{"norm_eps": 1e-05, "beta1": 0.95, "final_lr_fraction": 0.0, "batch_tokens": 32768}
Each number is 500 + 25 x the weight over its row's rms, rounded and kept within 0 to 999. Layers, rows and columns count from 0. Numbers have three digits each. The size before them is the row's rms in percent of the matrix's.

# layer 5 MLP down, 96x576, rms 0.199, rows 69-95, columns 432-575
100:560528471501497510527473545472526475493477526537487492487494459497485515550537569474507478479498488482520461535521444501497529573509469485475463519489500495507487549523568500476505522469528487507505506493488491518531517454506477510529463545557510504516514529473467501494494473504519479507490494453497484511482473527502547478481476538518474501512495526515506482502499494479501447515516467493494507498475458496495498493478512462452477
105:525474477507529544480462593459525479512494489451492532534433476482456519430525500501507493490475514476533498502502489469516495496525520521472498530497485514503466484552506488522484551489510487475497514491501497545493490509473502537475494482534511454503495530485443477510468485465493470502526507507534509478473441482498513517454516532506548465496538500464541486529541535470490492467473488485515469486467470463475531492511473491492510
099:489517476523500515478477505516480486484498492524471514466473475504505509506491465484509484460474504478504514473519523491516518457544538482478490512476473501483506541497487511503484511515522477494540484486495523557487429514491457488506533478483570495501500513470545500552473499502526551457480445506494475525475495493468527509527509482530469505503499521486536497524480468465511487491482464498494498504460529485509518496472513479477474
094:525475531507497465521500468476560509539525530521468555513499528459488462471540525499498499539476483490448480456481445494536489519499518494466509516481549517532519531520510501461487526529508482510510478466446511478511474484521501514561506489508513502521477509497474539509476536556500514526505495505453474541489459509443512511516518523496523469503497491491523459476498531501461515513567501480494552457501510501501523449492511513497474
102:499509536471479501514482547499493505455511487475529521499530495510483527471503441503556524519529509504503475469509526499497539477525572518480495477513494458512510487530466517569533494515524506502521432507514496482515526540465477497449495505525499520512531470464503507544467484484495510531535510522482554524520484502460451470487480466524533492519498500523511513499465489528487498501531458459481537487472517520463497510472473538515531
103:448463498534489475507481512514512491489514511485488500509501527474489502456483513462495470489525511528514515501471496517526492522488532501483522503506511491491512527521524477478508497546466502513492551551513487527511484472463506500481534538487522519483505461526501510492453518492494487504496486516523486537479485540551474512488521502483497532509542536499534504499462452515544533480511481501486564531490526527475482469496466558530499
107:504485506487507472487541492536493487489489476458469503539470489483512493447492548507536518540505516562489524521531512506530537497509499459506476502547517507457496463518514499512470510547514494477521462489522512510477534514502476450456488533484451498487484507521506528528527511465491471500499508510475499455468462538501504513512512513495474462480513523518478499485490432483508462511503493482494477472483506545479493486511526501489505
099:492524475526481524527502562526490510499498513472482499489456493504506531474503512514489508513477502514481499467518486462494491502514496553508531499525509542516515504502472498471493476495480501509444492469531547490466474437527513479485527560505519492493531538489567484535468479529490536499524519453475530524488416524484500462501519487484524479510486467538469524511514477520511513513536495506522518515513504509522539475495505518493518
105:494500484527517478480491534502491493462501511530497531519529498546483485497484468448510497498490503526555466461492508508499489544476530470506534509469475514493492464515497527494442515529519557547492536471497519517517532492504525509494506495490510504513482474497504508480532491469462506482485518503508478496498486482492536496533469506505503485462519485457495510478505482501523493513552483512525564492476457503448482504449477501473557
091:497550560510495510495494486483534526502463497498517506508535498536510504491498494508521495459503491496553492493513479518506488489469537505501499526485529452478502551445500551506497492512511509508496503493484483541516488466519531495485529539533470499498473468526524507498493488514505499519526518495474500508530468484511498529516497508494475480490485468518483500531554486514515519553503511508493496475466496502481481514513472531485532
102:452506508523489488534486520525501510498444492540495486532484490495509495438500474493514474509503551517514499500521494477487507545522515509494488516454495479483508495466483434458525487508526500504490509494529479515501493511500517475506527479484534522473471486493535543460541526487487495497477523499491490541500458458491487527496512502463499442509503501518498552532492529499463505496486481471497518449520501490465506493533522551557488
096:524471505474539512496475471509490482479480499527498521486489480473496481505516509467503554489520534498507500522506488421512522543491450473503519509486508518483486501527531501485492480516466465517498512441500538518430519499487482511559510514465484506539495469467497494455482466477465512479527497476487490514466466497551528484534502483546475473479474547498523481486498496536491491515509465502476481490491475476461446548470477487450517
099:470505507502524522517497542458537495546518518495470485513542482485484530486495508493514501508478504510479468463516506479577508522484470497519523516544502478487495502512474501452471526469495509534505506482494518482464538495489490496519508531453526517528481494517514517481477518495501513515496481489487509508457496492527499467528524489526516509474478548516499524497511521517496426516478523532466504457496525497501492562492505475481517
097:497492524528500506520502491520499475482518500528497491456549515476493519481449494482515520466514480533483499525474488484527556486551501462529534494534483506495504522539484539507517494485472480522517502493517504505477492442483512541492492492517514489502517460495498484495514471501512535462494491467492464540476488511454452394489497506442524481462460485458488480477524514493461485509510490499479471444500507481511510458528503489509503
113:516505512471506508496497490478477470515520486494486485472431481438476499481473508494504517470456512460484516507506489541487478513502494519471478500504503491541484498515490495507493473470493462505494519472480506492483463542492498494501475511451506516472476476510505541474535499485478502471515521480529493476499464519539465520506459493502455479539474487517501459469491506515472493493507518506482496473469500493483530485478517494524500
103:481478542482512502485472463519455503463493502472496480486492496549499577475509481557516475510447501491531530503523530520460525494453512481506473503482516520490509492465475477525498489482536523517535506516507526527485495417522452474511500498520497535500525474517521528477501477504504546530511518485497518521537493479460517473488496541522464505466474502518516470526515532478473451546466506497497477503528520487492489535514500513455502
101:502510531525529464515469521473529499491531515509490526498518522536477480473491506480530553462529492500500506474484530506536495536515534500487531498507490510484505474487512513468523477485487515497526475512493556512486484507507522529547484546550521573508495468482522515506505461487498549500512510543486492508475503488486482499468500514455535497526501457493449502524476537485507504530480494504546515486477499495546505525483510486488494
095:501491509506514511467523470483531504480505500519529471504467492520491531464461539539498505499496517460480467531559537456497505506506479524502454510498511509464498543510499529494501471505517476518489512473486539507472515425464505517527496506506494477534550462484545494538491497528490546513492524487507502487497471539486489468495530535474496491472537464538475453533533478454458539539461524522523494492486530501472488525507523469509517
093:476469468485510475470515493491481491513522501510493499490514532515541483526494492532524497528499518517491485529498507535544491513505467494490498477451513511500510543521519540471497465494513492485478517529499511539490474474504509505499483476501504492502515499496508524530531493492510481493481482472499473526518482541490473456503507471531517512493475532538470477508489515532544534503486534487502517492549476523457481492543510510536458
097:535549506534530493502537520467520525509516483489495509519485455500543478485513490506444511476512522506507490519465496509485523517494522484481500519488513451526487501490514520451494499492502525516481505493556532475551523487536503508549492488535483491493509507502507483502501459526519511553495515525479469527554522466477538503445525521486521509488477536532491510455569531471497504499509487506532476547480545475500477433491488490500499
093:537533498503495509509531485466490518450495498543533499542516577526473518527492465423489486485501495539474503521484478514491492511498484494444538508543497418524507447476498493499515459492492514511518491517486473482492502530503527521513507500498532482482507459489484476533502488525517487513510501508538488534529495502462503563497473509501554525528523473510473531498517486501459480497503469498517536448477460505492483487506523453534503
099:520492505519499518506472500488519487511519519524452523531483496457505494489514504530540541502526485459476523518463498500492457469493527495480537525542509493525512493540501498529524507480530501486497520503450507495477534558521467506509477454512503500493486515505526497498520539501517539514519488526508469514510473467483487480455503476524474484519474509555489548497507496528494532526480516462477496446548495501500468491509529480483521
104:524477507482470487499519500510511524554529549524480517525505492534451505485541509484498498523484478500471517497504480516488491493485494527510507496503523509539480478494533486508491506509500479562491498483480482486459453546488457535550526505490504460508477479491511497509507515494480526514535506502488527505548431507481537475465526527478490556511502499506534506467466487522457501480533508524503423476484435495497507474482515545485534
097:521498515518500454498538437468522476500498501580475456503512499520522519545515473517458505516471484509478466501534515506503503522504503521485498481484481493534498522562474496505457481543541507472514510467456502503464470470512491526558497510463575514548476510495504491511514513507532535482471538539486489537533513516525538483494525538532489560448537474534516491518467497529519599515537515494528561496491546518493495511469546532520527
102:456464501478518508490480463489502468472515476573499495484472516487497478451487517560464483513496490506517496507483515532502464540528502465553478488529480513471457519458440481472524489491492513541466484472548455504494525529525516545504478471507528501507503482495506496475508503513521515511505501497503486492484514507484489527500528438529458532487524497497494502502473521519502497518486540458517481543499483482493499490557482504503535
097:522531498500530487518560492505506504490477521465532456531489497470502518518539534494529494487538499507486514547517522503491493522481579509506512504486506522523482484547485505472504539530493496539483462511506499511521484526498495494484523517483502512483519473517528516500510495536476496509497502547455517489469525582493523478523492486509548483471462522524501488513498509507474516502517507523503472521490508491523493501519513496550428
099:518491484475522449470481491488484512527496481510519514490530516490506511502520495459494496498451436550538525485528474495498473508517442508454495512507508474461513490515534484496479552467510494523490502504506529478531491452483485454448501492498520529482492478494492493532506467483503462561482485466475475471488508490490511514494484496493527480456501478497531500484487506466494492496492454496484551469505521497533502452462458537503494